Weights of a small GPT-style language model, trained from scratch on English Wikipedia: vocabulary 512.
Each number is 128 + 24 x the weight over its row's rms, rounded and kept within 0 to 255. Layers, rows and columns count from 0. Numbers have three digits each. The size before them is the row's rms in percent of the matrix's.

# gate: layer 3 MLP gate, 192x64, rms 0.434, rows 110-176, columns 0-63
# up: layer 3 MLP up, 192x64, rms 0.434, rows 110-176, columns 0-63
# down: layer 3 MLP down (transposed), 192x64, rms 0.405, rows 110-175, columns 0-63
gate110 106:119141128145108132151083165134115164098163074094111120144133129108097086104103144086103106119147096148145112128127114127117131135135117152082134126110145072134102102102118145131140077161135105
up110 099:107131122154119125094128165165101111136145105113158118100126118106114091109105153126158109086155115141127126141168135137142132123136150098110146117080185147163122123123114151126132129160080195
down110 100:097100101124136152133078119119141115155095133175113111099115094128135103089132140163104167152120145135104148099151137114144116136110120144161104107175121116144134052151129114141122095113104121
gate111 107:122132129158111093117147149153192133134154123186131137145116091127139140113118136131076140121097149135133151090118165119117109133088110124138129146134083137125160163091104106120109171097127162
up111 097:102120101076119165124095139150101123131156098142128108117126140116071136155136152130159132129174133119125127154147115132146180122096138092107144125159201152134090141143124144154144124148127109
down111 103:175112093144115129095132094115124123141111135082133139101127169128122115170146152103157159099128128139117055148151150111111139160139109173104119161145150161120152123147141149162151154124132119
gate112 086:127113125111144094081137187143105152142163128137109125158113126144158123128130152121132150169085116130105136105163122131102146118136140191103157108086131106157164141130149138114138109162163163
up112 080:088131131112144103124115161164144157110145121119118114118096137130188139161136154099140141148115119114143151119145133170129128138130146165147164145093143121136170123106094116144155047162142134
down112 097:140118093147122125113165133154128133098145163123140064133123115132147117141136110116116102142170124135097125134111119110120092115126132125128157172118135094123159127112167101109063088138176177
gate113 103:121162092135120106137136106157122152177101096141124100151087143151139161085126112132101165125128142131112082141105128088108113115154083115143100161120131084102140128116117122122156186125138134
up113 117:106146101141129103143146076165131192109138167134157158140136142121110124139133148145165126123120133112159080137107129110103107063145115083163121121148142151147128141135103084109122133106145139
down113 105:127097180128114100099145128085116139140132132137158103137118133147131104143100144138149129118155121073089185136134178156158121173091149148140133146091138152147096095155152130113121126133107122
gate114 098:081124130136162171108142151136122098133104149129105117127125114155133118140157100151105116111058117128103094162133146139112142137153184152086109123081177108111137146107128140151104110145127142
up114 088:131136122114146110141131096100127174083178172135171117107163111129102153108096147116128139162154113132142145107171165154136152110105090112151125149127106117159078107126147146156139151121144119
down114 092:180075157145146135151137117138114116145124155084180121156143132127094187149147137117155143096115126072112138101142151138137107141140107101122122150109150150131127155112099147167126118100145149
gate115 108:123167106136170120132128133118123124139136136146151107143166083134119148088131150115147119188170108138114126131110137106092133147119073141148159076098120142094126154093100133110157152166133142
up115 101:106130140145128129111132079113112113160096132092126097127134112107136106121128090136137098099186148137122097127118161117095102150149123159136088134098168121139178122103135087155121177145128162
down115 107:170138135155122093098185136127113111130151176154132119152108133069117122104098133131130118130109159118128164130173112095149158136159118116084160135148122159128115151079148103128148141135146120
gate116 093:107144120156116162120103135134136165143104124121116124118154196127114098154130130104105126127115131134091120149138084148146107158184141123131094188140144133162120152136106142100123174138134079
up116 100:116139154115116113128103129144122168101133162173080145160125138155128129176123142107131163160080114139090131125128138170112153116168140132111140119123072136152112131144146165171118153151154112
down116 097:141123118132089097093137121122106114137120197138111119155136124161127130120105140125114139118109114144061151142142141082159160139087103089152158135115128114126097121079155128151142097103125100
gate117 099:156124148134155129098144121124112108147146122145120124148115124155114124138102139159176121108093160104151089133175156104109143127124159184140108104130073122112102119054145126130106142157131127
up117 102:101152121140123123174109151100105157110135156107125114127160129111127117131115114125134136158148099127121186157093106174158118152144119059148147146140138137176129133147101111137130120099097176
down117 102:118173165129130121158149099133115124117158149138137121159110092095126104148138104131131097158132129121112161140113118141130073170180112120104138095130096149169093129139114107086087092143131114
gate118 109:136171112128146121127162105119112119120154126137140146076134161166141186117119157168135112125177115109159143159125115147140089125138090087125105180125140116109131145162102121158143137155106120
up118 108:142154132149145138120134108135100153142108144159144141069110158163150151117117142161143125106143116115143113164102136151120077102144116096119127175127125109121147147190117128186136155168136138
down118 099:137095108142145112130101146112138114102104157107102108115125075159127130153103116125149099119101135142112060136130088150151124149108161086124165121092111132119127084114155093128115108143120176
gate119 099:142127116125064138159160104123165113085117171152165142120091131146075113147117108127131129101112131124144154108158094149146102089163147144155107143160105134140155148139105135135120131117103091
up119 094:139135100129136175150127157127092130164101131166140091141101139142174121105126118126097132151111176127083105134091091089122135144115097136143129126121169116124142120119100117149140154176171103
down119 100:119088104106137129164129134093089118108119141181132156151128123148112151129140134117086114146130139141157110156159138112104096108120130095102155104143184154122146111117084096073147130118142096
gate120 099:143106105134134176064117110189164162124133143112073121120121137127146091065129132087108140088108173141109133110136156150137131172136149138111120132129127131117136129115124131152127129119105114
up120 092:155147170084168114135153092132142089137147130145171183128150115118090115146136121126132094130172114107120083161139106146113148134153146088147138126155130131163145131134142128107124129107171093
down120 093:135099107147137152114159082155131152090115097142083112092099107115108086080096123114116136087123118132127098117152110153154155126081121175095115140147124125100149133107120155148141119119096129
gate121 139:093140097105128102131123153106118138119134114136116102110123125134135112141106167146146125150099106131140185169155129112165109113122133097159123093110111136140131179173133194147147092145085116
up121 128:087119147136089086119105096136143144097136106127121159127148142170124132113077116143110156156101131136134149173138133104136106116113086111157094143096143134137119158150109181161118090161146122
down121 111:168143072132130165104152167126146144140107127107071087118172119137119118139115171134111155142123105112119103147135134124112131135165149099129150152138087135111135131142125172135149126115093186
gate122 096:147140119129144120129106092092141143099092100117125131127123136121141161101128125111140097118108138167107176150142131080091095107138120112119139161133067116128155157163158079133132105139080142
up122 097:140175097120127114134095098136125147150143162141127104110185127115125150130119119135147112138136128118141080069079116117147120111170096076125121129148162140088092136104115123095143161115131138
down122 097:153158153175098096131084098138128137103147126164111089094139100155095107152146101133134147134112126130150108122138138121096121101160111074136143113161157119121137075124157158127095137116108154
gate123 096:160099125126147143114112106119133139127084105125110137118163139097142140118078112085082095097101103093142143100130106112099108186128152101146077141092137101096136119136142106153129140109124136
up123 087:140141124151162117121108146125107067147113155141129106136133165107097123146108124087126170125119145126128083088110070166098082154161131106133128136133149121130141105138113097097095130118124090
down123 098:102103139140126174099171093115135129172123092117129114178094107073097098128129168071105117126132147140156153109128131131094106133119136111110152144093111136118122139143113152154166122130116111
gate124 105:089144117097132122108109131082117144144121101121091113113084121087148135137109118141097117102139118137118126113161154120130150130135147117124132095101184109118102170098124119101208144152105114
up124 096:086174143093117132113136126119120123151155094139105147124124049107136137142127150155093119135143135131096134088136155118117107133116141129150145104126102126135059135102134167105182141147126120
down124 101:118151095130161119129092133137158113125169178074127124100111131132131091123140171159088104163145143122116126116116116122154157131112114107148160167126131169160108135123131126166162155086147107
gate125 100:124141117121132141112107099133166087134131092112164171172130109146155123107154126129134156114118179144131164137142116086117111163125102110130144156153103133161131137124098112104104132095177182
up125 100:108103154141132133145110076112146123117133093125217159135098121140107116112130141193151153136122130172161142138124119074131119130148111143119130146140121120145152117125149156144104124125154164
down125 088:146076144140131120137126126107103160125094110117152137118127167133091177148115133148161111079118144158122134096168111084153126096126098083139147139124122144160076093121140124165144135132123132
gate126 089:123118157168110102137108099095105131146139157133100139149134126119114151091076120116132141125116134112159118105158186112148111140165081116143113139103068117123156132134134150150160094124156166
up126 086:128111167182130112139091109100125132138122103140116113181103132140109151101094081124144145107141127107153116094128142129136108156178107095160144158111110115106179119100136113164146128126153160
down126 083:122095169101134152133121110196124107145107106115127127090151155170127113098058107117141140140136145183175108120127155116159127143126104126161121162097127129151138135108144115148112129133110127
gate127 098:144142123095140142115132162122095125122184156119117131115144179148102120122116109112117092111131128167174130139171136142112114149140194131096142112115145118103099131127117109118132112173070152
up127 086:149154103102140123124161116095104121104137124118115122115128098151124175137140148141119108145083074099170090098126117104148174113139145119129141126101151124089077162142144118097123118144078125
down127 090:159067120157121150107178107080169109162141100110144099138087137158126116173119117135113130150155136149137120120165104135137094148147132133129102136106118121116173114117094120153121149135125084
gate128 094:118144137120102084121114138120087088163134113113147117170104131160120116107107107147138116165113131159146110115174127100156184160122155102113149116141158111140175107166120150153112104163134127
up128 099:133140124188155143137137103128129126112082072111142113136143102123107131130106129115121101136166128144184087092116111112139098144129151111107131174162137147133123161113108132113117139084155076
down128 093:143112155131142092133124107105136092149104144106121099118102143144148140111114146124132182162141142164102159162120139109161116120115123101110129141122143127110174165145199156146117078152155118
gate129 110:114121149151104094118136123141074100110159174151152115176113134111150083137122126130122129084122162123100109095154125141144161122100133085115116168157127101144141097132083142121110132108154099
up129 115:154155092121167154126152128118163153144092130131125130116188129085140171102138143143126148162104092126129088146088145107135098127152129119144163121113166111150108143108148093123112142106094161
down129 102:140096145126095085112128139123158114148108141099096120147131090118173122122083119138118186106169113119133144138105106112073112147135159130164129127124154140148125162136070151140100150135142146
gate130 097:157130134124154142106099145129117124105157104128196154135127165148112105151133146107100124108108094090117178121126133144093110134139170121134111150075109122143122103080119077128155143151132136
up130 110:124159136139141136104126131134109111169126128158157158103111137176108128125123128108168135103092086061126128151100132143118121124138155108111123157090105118130199082129126122157142150096130130
down130 097:150156131103085143148133143108118118112156118100144116113187107129101110133140125109143146173091097125098098128116073127137106134103089101080121126151107138136147109121134104112172133080102117
gate131 098:106157102111097109095164123108098134145171104098121116145148117134145104114077097154179148132136133140150145126144104117106076173087125163116114101124132116134102134124144129114157089151100139
up131 101:124118136119149133084129099170106113123116146096092141136131131129153121179162081092142141151163134121122114129139126141162161138136137128132144134151104148193170088153087108100122126098120102
down131 098:065082139123127132113150153107069157104178100154113146128147129127165115104115137107165155140122123150147155111103139143107174151141109121104110128121083105137129140144145124120128104101168142
gate132 100:161102129110095123121140115129081109092115165155112167131127109103115160153136119153178123151137105113146168122113145159135120086108116128108120094148108112187141073118114126127098103102129117
up132 104:094142124128135111129118157143164145158131097104108116151115176138124147122135141133090165097100151113123118157161091153104147142136107150128118204143090102090115145103147104123144174112119129
down132 100:132118180112167139150146138119140130164135128165138081144123143136101098096138085151135132147138169110137174134165101146130141143135106148114132104135101107190118151153150182113123102122123110
gate133 097:146126110165141116135183134091123127137108158146092136056093095163096146117110102149109147125118137121115123113111151175158130140164190126091135129172147149142132129120123130129136134127112125
up133 093:107108120064118106118122128115162121080155100111099135125118090102123139179115134125109101145151116160108173123122099108118145105100090157137108151141112140134094131137149119116072089140134108
down133 099:127132118128153164100112108190098106076119110110114130139133175095146110119130109105125118127129091109143203115135161098114122138135090172153135161119130154120144147146124120105112146135095128
gate134 092:178137142154121125153139135143128143101146151142131115066136164126069098146133124137119116108073104133177096111113146121155135132157148154124126162095137133179136118138133106094138106150140099
up134 094:135113124138154137123140101161209133125184088125123104101128119150136136131151093095088114151126168117140140123146123134143094131121108165138116159139120091104109126146154137143104150109173094
down134 100:091095145123133179127179144126088098116117097125129144115086139143120115071117093095120127121110144162140129152111163128140098167122141147134117182135127157146138118127118122141151142121070112
gate135 086:169097130180106104169089137128122148130121110143109093134118107141111139140123084097139142100143102111118109124130128106159129119202120115155123136177153165091161121135106155113143139144137106
up135 099:125142141124121168106125088121141117080128143119109176123130154096113144111169167132110159114098118134120106150119153160116144105116144166104172110061127132135137132097166121129094101109161145
down135 090:174179072145126131116138132103152171133129148131096100138138131110129157142139172124107126109128168155127117166178140136156170189107151120133115136147137127115128093153120139106122161121124140
gate136 111:079153105129158073081122105069123146145117138152122128147104148076133158129126142124103138179151154153142115116131138128109150125137138146114133108166122122129138145077136121126170135175123134
up136 118:137118113126149183164086166151118091116134083106090111135145134119093147112155157137143128126073139132128168125159111132157157133119096129127134135090106119163109141134143140120083108088113149
down136 114:125108091103130100143140149115115125124114102156111142178103105111150104110136109081105178133146142105144131139171153147104185140139100081177159094120120136099150113145135144122143110121115142
gate137 095:072147142134114137090120112117176140062126118123107126156129169131104110103116118129108122106142127135151105180156144134103150141113158136110094122121115139148106140151108094134109130138056144
up137 097:139137096122162136128143137139096146102124160100136134136120124139120176132123136160109132133155134162147149155133092103131106129093120185110094179112133128151153185124145155163129111099108181
down137 100:168166115115109141148147134137120124147141143095146110123118120139124134111172121188124080152084132131124154148086130119140146135145103159194182143120099161161127094129120122134140154135108125
gate138 107:087149129116117127123117127113135091057096120141118139153120152101134121100116132112143169127150158173117093084137127146113121130147110129137104100125097098195153124118115128108118152083106154
up138 105:148138132141155156093151097143114138136131147119168125128145124154146116142163113157121141134167074112098106157121144109134130126097139119102116156159161125098113115055072176141129125133122109
down138 106:085115114088103114121154140118117162123078174131099131153097160116136143149128128114177137134124107102168154161099096133110148153105118102115073115115115142124112111141104107099130102095096131
gate139 106:133150151114151128143111104085132126139108102103103121111147144080135102081115151113102137139148148135130095100071101117110131116144092139167127153128150102117154114133091109105143181134157174
up139 096:088082132113202097102108129167126132109126118130141134115123149159151128177135094135162136124118137129058107141103128142094146096109125106097135121136163126133163125110108133141158134134135099
down139 102:148113146157135161114142130168118137073122153140098117160128090120097158150130113132149133116106166152117118122163146161095091153113150158125096106138136109144107096117151153194156150136125150
gate140 088:061121125175104117095076121120134117146163119156138182185133145157150105110105136150148098104144117121149110142139114127122114150099117146162113141133128156140135119148101156153115106140165134
up140 091:190145140086177162157142119113118144127095166103100083078125117113122151152148115084110142158093146118096147115111118144120147097132130105110152136130116089113139139111139128110132154107102147
down140 083:128131114129168151097142106134110106173155128138158141161113088088146135137087129148130136129150163129093168145099132120129117154091168147102152155128137099153138135149109159112082103086120101
gate141 121:093128130118166098131113142089150112125129131123141170110130150087111130076103100142145117087098139050115127111111168116120098119165123121123090122136148088129092158119108121115141135106133139
up141 153:114148128132127086145167139089151118129143098104140139110122130068157125101102106134148094069127126094111134123107157129109101121162103144116079098154115104128084167151135110135154123109113129
down141 109:097163178142116099111172148120135109129112144115135138115147117162174118097126166119114116100158113118147123151115133098175128113144125137156120064139136098134093144086147119184151130127136129
gate142 090:084116114135128137096111142151125136098111155174146144121112188129107121097157123117110153114111161162110123165116116108165089150134167149138082121153139080129113120143123137084137147162156121
up142 092:148158139158143147114150167088154162146134144155121122090095144140098116114116103141120151114100089069114110119099113187140088132116183096116115129117127098119152117126147128157129109124131105
down142 096:133134120103091130138164144100158122156150133146135158101153126089091143155150122109152105138099133137115109142097146189100128140144121122115150131139105165135161101148135153147186134123099070
gate143 101:158130085117126103106128158119124141177128128084148131134115106129148111120125135125182095166134132146097137135152169156123118113094156102163133127154120120162129089144097135182140084100103115
up143 097:092075128115104136156086122153103135132167092141094134136152152145126110180103099123109164090160118162129166126121098141162139143186140125109118129107140159116120135117170137124114142121129141
down143 088:147122147147142152097091112126104147107177140168138161138109105161116149121145138144117129140123117117162150124162160136120112169145088167095110103118136126133103181143118120079094161145091127
gate144 087:099113142150117149148141049107154095091138138133118111125069148144117124115141098104149161091106108123138101148164139115148100125094137151125135114136117119148129155125102105096114125097100174
up144 091:139121127088109104147156082095172133097169098130099149099122152114118087083134144130122151126075131114153108147129111089117122128109135130176146121099091107123113162135154120092118119096124124
down144 096:126122145148158132175136114145123087110147109104116112145149136162105140127136098126116123150175139125097106150136138145118094148121123133090110102176090147138122134082127165142165105126088192
gate145 105:131090172132133133123125137114152110131134068151108148130147131184156110152109099068118126125129124107183139154130139160108157117088117098127121142113148129159115119120070153133108130161123124
up145 104:102150116144105092146198142103101099136135158144154108142074106136122140144126139120155138100121132122140132096156108109130162169132125135176142103116100083111163121095149137158104108103129141
down145 101:113185157129161100133138147094140136129165118088134129079125114152115168127094146136126121157126157137113079167108153125132120141164123124152085119134115152158114134144106102131147191121130107
gate146 090:137094111147065139070145175131106144129116168156120119086131075108156159120124137144149119133139135101090111116165114087108111112143154125097144131129130122127133144135092129142163135158107145
up146 081:103150176121185088129161110124130128138170113074132154133140159144085119111140115121106113116126091136134169132136143165141131147142100124110089091118088111116112114120135154123141132079157139
down146 092:130099118159127086139113138096151142183177157146128129136100107112120156117109146147127126151137155124126141096074187148139142141174076152162160129107151138121165138132151132132137113115127130
gate147 097:133119106171161145128130096133136123101117152159132140130131122141129175128127083168116143112086155092094108136081134181105126138132153119154140133127160086186130105122107124157129099119154108
up147 095:091143142089138125124130135117097112130121147099078095119114124132150115130119168122118134122158123152174153087123133084140142090114133144129141112075087127077132122139147128108141179107082148
down147 098:119133130115156148081136144146095149151100121144079116110165119104106131131105137117124118143162130133057113100144181105115117130142133120164113106110144086107145150084090151141105132154138154
gate148 100:148098130127142100105137174174107148117143136138150096116152152115159117146106116147121139104148104134135140149139188144135102105139088122160143183151123158154081098103078144125128118115114109
up148 105:153135135116152144205125125094121146149111117135130088115141105145106114133084126115148136166126179137133117119157131128114130160083106114104125173156165106094118143095121120162165157129144118
down148 100:095156123166094153110077171121095103109110095139125143170105132118145155115126104158139127159092127072125129158137092148160159119127119146085144134116139119120152115143096116133146135120160162
gate149 101:151085157131141140055101117145152090088130136154093125124072105138129123157129140136126137119112101115118170121081180118094160128136137110169125119127126138130101098130113135119139101130100129
up149 097:154113123135142117092137087139149111088153121151088104111101106175107119122131105163113109134130092127149117146076189094113152122127114090161117116125126153127100074144108139152131103129115143
down149 099:157129124148103122106088136121162098141144133148135098062154097073147118130105112129096156127127121152130142129134135138118148103113100107118139114157112114085085110080180140113137100157142140
gate150 101:137183114137136085111130131096107091135135133122136139114109112144157164098107127117117142133154164153144120149134105092140139116136076169127154120124142148096194174091129144103113157114150121
up150 091:143120161109112117109156130142181131139134118109098173149113097141064130163155130117106131086112125093107144112137124153107128151132147090101123129137125114172072116125096128118136071125121134
down150 095:160149101069109106133100129102152126135106078144144136083127109111126166091086140122133120106100142120153133174091115138136141145160146173139147151100151139109175137130106117110118161136123117
gate151 091:163139133103133180144141118155117110096181115125098143120111120145159101115140138192134159117139129116169091098113115146085110086110121139157128141145122138140113158146081130129124113166159132
up151 093:181065141134142162139140107167112093115148143147099117119124121140150090137139164201140148150125146112146094155133151159131106080126135149149107128122149137126155148127102130137133102148139151
down151 106:131158171164088171163139180165148142122130097136130137123135082117147149125142101147130173108114132146139099119091136130113119118137175114123128118169155110118127133128120140159120120196110146
gate152 104:096156110153130147100127093160142143109134123167126150106148105141114184111161167121110130159136117118174147111109165145151110114133141196102122150093119098141157134124120144146123128175111121
up152 099:088128135112172126089124106121148147096122128126120123116127127132139158152135107131121168131120112122107122093123152180158145160126135142140115151115095060193097124097125119085151119128117084
down152 102:133154125097128114120149084180136118138104117120070139132134144092095104148174111135157116157138147093170140120159133143149124164109160126139129168107133102110125097126121155181161127142126149
gate153 104:134156115107108144157101137118131169148141113113111111181135147156136125097078149148123137134174166168102124108128087121093168149138136108137096126119091122103133153137111125129148179169109140
up153 099:110101119121104132085134153154114129109091139134150083066150081097139163156172130117162094112079104101100129141131133104121094151132105143133141098109121128137104113121137138118137114080139123
down153 088:092123151134146123150161107149129115063146128128166149127147109111125094111085145113135120147129164095151145157171084128106103114178118141132138146082140124104124164131122151105142101127148092
gate154 096:148137135121136133134122181105148140105176158148115118128141162125082144147152136124106103108120126097116124066105155111101126120127118107113104177087124150109135122186113109143094112123079120
up154 099:098139121106126101138133105155105113164088078125137099134111095115168116125110134143155117144101147164123119173144106142144136155152125138169146086138134150110122154084158137069141147137164138
down154 096:128137098125127123122151162108151111106106180123119135135132176107114093086142147110131109108157067116150098121081125130109094101113154085109099126105127140086150135152107099125117095145120104
gate155 083:149128170138170135149139147103129145160141091133116094142119128156128089144117108133124116179125133119129154104110102109130084178158123147145152129167113115115163094169129148182151135150097119
up155 085:130119150151155125135195097151124110176136114126158115151105157140142122131117073154116152121113096114137133158079100147143123149152088126143162107166130132163161106136118125147152154165126130
down155 093:122085103090103120122087126113163134117160134119109124132119136134141068124129116179172146157122165114134078139144122131144121110108146064148149150120105123119106168114110119097116149097143129
gate156 121:166130116133078103147111137138124113138176126109117129126159126084090109099113192142171123142137126144143145098142166163147132130138150138142142103073095145116124147139135137109188134129125134
up156 111:111111100102142143124124109162150149130134131153162114120122108120163114154117071172162151149103125156159146107117115109148064105098113145140136122177128136114157119134112089147128089131164155
down156 106:171130130138168170136162146126152143120112133060162132106075155118102127119143123131110178103128155130120157126149131126145094149155148183162115098147116161126108113135128115129139136136097147
gate157 104:121094172086083129148125136123108132149163170133124126143108125108052146138087130080126154145110124130145137118135119145122102151117153135105114138105142083109156140131123125117182097107141106
up157 093:123096128132162149109132143119098072138119104137145106108125133126157119125165058149134136107091150082117136132133136154090153088150117122124134140152155136177114170098153105126091111133125147
down157 102:100123133114120187163129085094109185110122117123112110113098096091117125139114147145121198169115111127121125137102142106110128144124122126082124127099099130087136137161147124123126087114151134
gate158 100:130142156123133168074100094118132124123074114159125124124150114139110113164123123177113173134162117091100130113099113128112148102151109100139128114149117113149140101118094105154170080132144099
up158 102:140156166141118142132105140109110106122058140153139141173161092130120119115102096124081156141128067143137109151117146138141128126175125109100089108128150114142152132109142152135158123093097132
down158 098:130132134142127154147119067118172134141148103128149146112108124136134132150095112093120095156145171111142146120141125104142136110096095160150144093156143102138135086131140087108093088091178122
gate159 099:145148131092122132081065134166089135143137121107124131165098132135119111152143120174123127109107139105115149141128089154122115085148101103112178155148153119151142126104122152089107111090134105
up159 096:090148116096173144123135120130153097189127128130118121115150112117153142107173119143138128092082095111155112108181107160111108105114122131119155092111164143128125163098148136108092158129124144
down159 102:136160132138114163090164128126158138119152137136146120088136182127148157095143104131093146164137118134133110136154107120108129176111109114133133123140153133090084104116157089148148176132141179
gate160 101:143111153136073124124114131111090121141165096113157124123105132131112112145132100096165083101161094096118143110146108104113119155126156158104107089117091115125148160151126118159086098149102100
up160 100:116125145121171108104101126111159097143180109105100120115098125147138177148103164117099127144122142165131125114058111148144145115133147131169139134138129185141132145144131159135133105138139176
down160 107:118116174134149118115163118127144099157107110126110149087134146119168151129119171141092142148125136136107133119164212145130115138140129114164161154158139115154119125097172150107090140121136112
gate161 100:118135132148157110142100137084151175135156151086093116128120170169129118103091106114125075126148144134115172107137129176151141146164086135152128140120128135121159135104101135107140103165117138
up161 101:115117128120097135111124132086084130104107084179147164137114111116142133182166121143111133118082104193125101155122089115123137123084121121136162106114112136136120133121154136148105124085127126
down161 104:108156095144101135131123092154108123131095089122156123113102127100091098141135171151157190177116110116133144183132129148110106114120122170111129123150114098121141109142124152134086096151127136
gate162 104:162190122125108124144123120109069108126147128122180154135130115124086157130096162113107103146154120119117156137105121116159121146173132155132133156102176118126150108117128180127170144127141132
up162 110:096117181163134117096095116111154110186151136138105142108098120104139134147134079106108100097105159095155113138164119154119123132115128111146110166107106115129114117074144167159122117127125121
down162 117:108125107144137171111097126127140115082169138128094139142107130142124154096120108125123199083099107124138127123134140108148097165098122129145106192143111123079138128140095118135110131122143163
gate163 096:142147131120101100091152130159136131123149116185127093078137106124140150155098102173083139105129152122127113129160139124104134117059159134161163078133121138109135133117105109139148122144127145
up163 108:142143107123129135137149182116123123166163127119156134130106137149140123132134160113163136120095145145149150090133116120159114109157082186087077150092153155157103136111166138119155111142123157
down163 098:149122092136116126114120107108107103132149170087175171098131133120130123137143131142181145159119138142124155147153131145144077123142107146134125162143078120132164141146081138122094175144113094
gate164 106:110136127158131164142114148085111093142156119151088149159149118137122100113085141135115078199087162126161150143149102104116148167123121145136119101125101144118110138137110161129118096145122134
up164 102:141099106131137125133113132179141144099094125104160112122134147061108157150152109131136153101150131140158085088099130144146098070149096115090097129149139137116158134138120094116140144129158123
down164 101:114146143152145110124151137088122141132120092137112155135110106131152160163121152103093100184147162105157115107138128112105112120173169120156161109133145128103087101122131103079127117136154083
gate165 113:120137119134120055132163105099103107125155090138140171123137106152091103119119102129114091157148121108132151141097106064113114159140145137158109106160092117126126158130153139118133111140140092
up165 113:130166103137142181144098160144162141151109130095102097133156134146183134120112137138173139120101156181118138115170151181153125120110136131113126120125089150112118094154110132125122140155139152
down165 097:167103145086113096096082103149106102127129105151152147066130122107103164130106125134091097126131117126146120158149147144081156145090110119124136138094102100156147142123127151148152127156116099
gate166 096:147100147161125145148102153079157149138115145142125130097136156165110134111116155146087100118148142081111124126110139094139138115163120147158105150108129095074128099168132101090085114121124106
up166 112:141158103131112109159108138181163157109076136134155099145147139088154126148138101091156131134165137150146135135144134095136131168172169111152118094106166117096120157145110132115149131138146114
down166 097:116105152103142119154158140146111109173140121122104113131143139147084134079098123161102149123123157103133145128118092133086113089134122149142108181150092155163138092143118096139142128075111113
gate167 109:120125065121112103143127133106123121130120096129109116135096138154110161121107140130120166065130113152146121113087076114154127117184115134112099109150130138186116146117140119102099127093160114
up167 095:124114129099122144123153144082139131134118146151075132115098134117130163159159180093153081162130144098135080128135126132128113097131148116165159136140120130091145124154138138078078106129123120
down167 103:114125117118124153109127117145137132126178135116122172119107128103139140123105106108161166149129122086150114150189110139100166091111131093156172127158154141132120146148090178115095131144092141
gate168 103:128133121155157084104097131165115212109093149126173150131113113127103112107126134132102128144111108087106133151135112104150138122105146137127104130131142104172114134120103114114150085178116149
up168 099:152122150137134143116110120126079078151130183152108113088128123140151170109148106106144108083143165119122061134088120134098127094153122130113125144134156118124117138120096106120109147108158159
down168 109:134110167122131127167106125091126143153102083117105142134119161169120147147137092149137127122125126094118175142117116123160128152096214151137137127158169126140098112142171116119115148125113129
gate169 097:185119146126121142113158118105125119180135125133071140177115134169113130122136096160102150095124106096102134133143105143154147117125140117093102108115094123157171145109105095133112127113127174
up169 087:145113138102126110140139120141109109169105116142113184168121111098087119127146080129099172107091140088115149161112119115145125160156132126111136126143110143130110116044113113108137148117129116
down169 101:123146127151144130111156093097103112140145110131112122100192101160114083118124164106142143147150177118107152120152122103080093163162129146133125137138128088143114137132129163106143136106176111
gate170 101:134117127117136090121119123139120136178165142166152116121152129127186155126096147090137124194124133120150140171102152134116110135116109142164132168167088138109111132130100166156142121114149106
up170 096:120106142116140097151118097121110181120173110150121111079130127127148142122072158105118094164120112126193129129130129130153109105108136137135177142141131167134117158111117154145135099094111098
down170 100:140168142133139133088116128156143155109126158097139133143124131156087120103128090124087129159115125157132150128131094142108127091111137142129074144107123136125158125182178128054126108145127133
gate171 102:212128119125123117138122169116128136160164115145138148115103126105109113083129110081117116136091132100140136153118135091077146111113081169117124143121150126108154139140161139156134157117147128
up171 110:119105158127131116159104109154117093129125140173144159158146109179124103116119099161118125131142143148112097163136108142183167148111126108073122116134144140139138150106115139084101087110166130
down171 103:141150098145136117122147183124124139161143162107134120112113101104097124150103104150129124118171099111090114147082164135104097153127129135108164134154151108110145136167177148122107176121092131
gate172 085:068136129115118142126096132081132158157140122122140104132079101157127136094110137104112142131162103115147139139128110139113138139123086180066133132133157114166118136152128137085127098161152149
up172 098:185126129120112108111141091101125094095156143127105166140114185115126120114152123144127108135078150122134098124151120108147187102130150077142095103125105098137139150129165129127125099104111123
down172 095:158161116138147129119128153089115117087176130138115190115164124128114142141137120118122119166113151180115115125126155103192125157149154127132132091110101103120129141133126170156116158162118107
gate173 085:158086137124092105124173161122116096049138169158104130143081117134119095135121105118147126119120126138116127117103121135136112140148132129110103152130087121128140108150142178094138152165158144
up173 098:092166122153167125136115083144154152220113107114184113086156148127158148103128151138106101136121135142129143122131145121124127129119119124126130087102151126102134141119150103145146149121121167
down173 102:123142144112120163095133122128131089128192142172132124185132107121087084142131116107124137109143114113170096165172138119140157137155122096087155163093097125146122139138123124137114144150124123
gate174 094:127103112145172132151098133181131121129098077153127123125115148137147151121144096082112137138108137130123070112115128132116135123167119154110088113115147118118140143148089128056118117134141175
up174 096:102152104121134099119105113122154112129156138121151158131163136115124123112155169149100162152156144112162101142102162097155129119090133126124168146149174155153079110094122177121163154122136121
down174 102:154144140115104083146095131155159155118101111107151120138115128122145120158112113100156142128129134130113097141139137125083170132105155169114108095122117144103117074150119121144153133158200167
gate175 095:132130137136150128122113090078106088104138170107144128122090151146096102146099134134126106137112177139138150121111108123135113149060171106136120129153146077150129129164108140125083107152124114
up175 096:129143145117106113161083147158137140144168120156158142088147115092119110128129106099121092163098136110130157107164170104117120083113098123125123101150161180147123130166115109149149121094142137
down175 104:168121066090142135132124146125136173126130160150141152108141159135124122125170144148125111139127065089127127139115112136137161085111107128111123087096119122134117136108156125121106082092152090
gate176 098:163169159099126118142086135097155080140130159110105164188133148149122139112090120137127159126112124143128098120158141129079108123098170149159116154115109131102162116126119146127175125132122126
up176 107:092118106163123140127186123143097156128132084120141106092129082125152111140161153113116099157124144106124160130093128107165159123175126114119155109121126150119085156181152114140112123118137152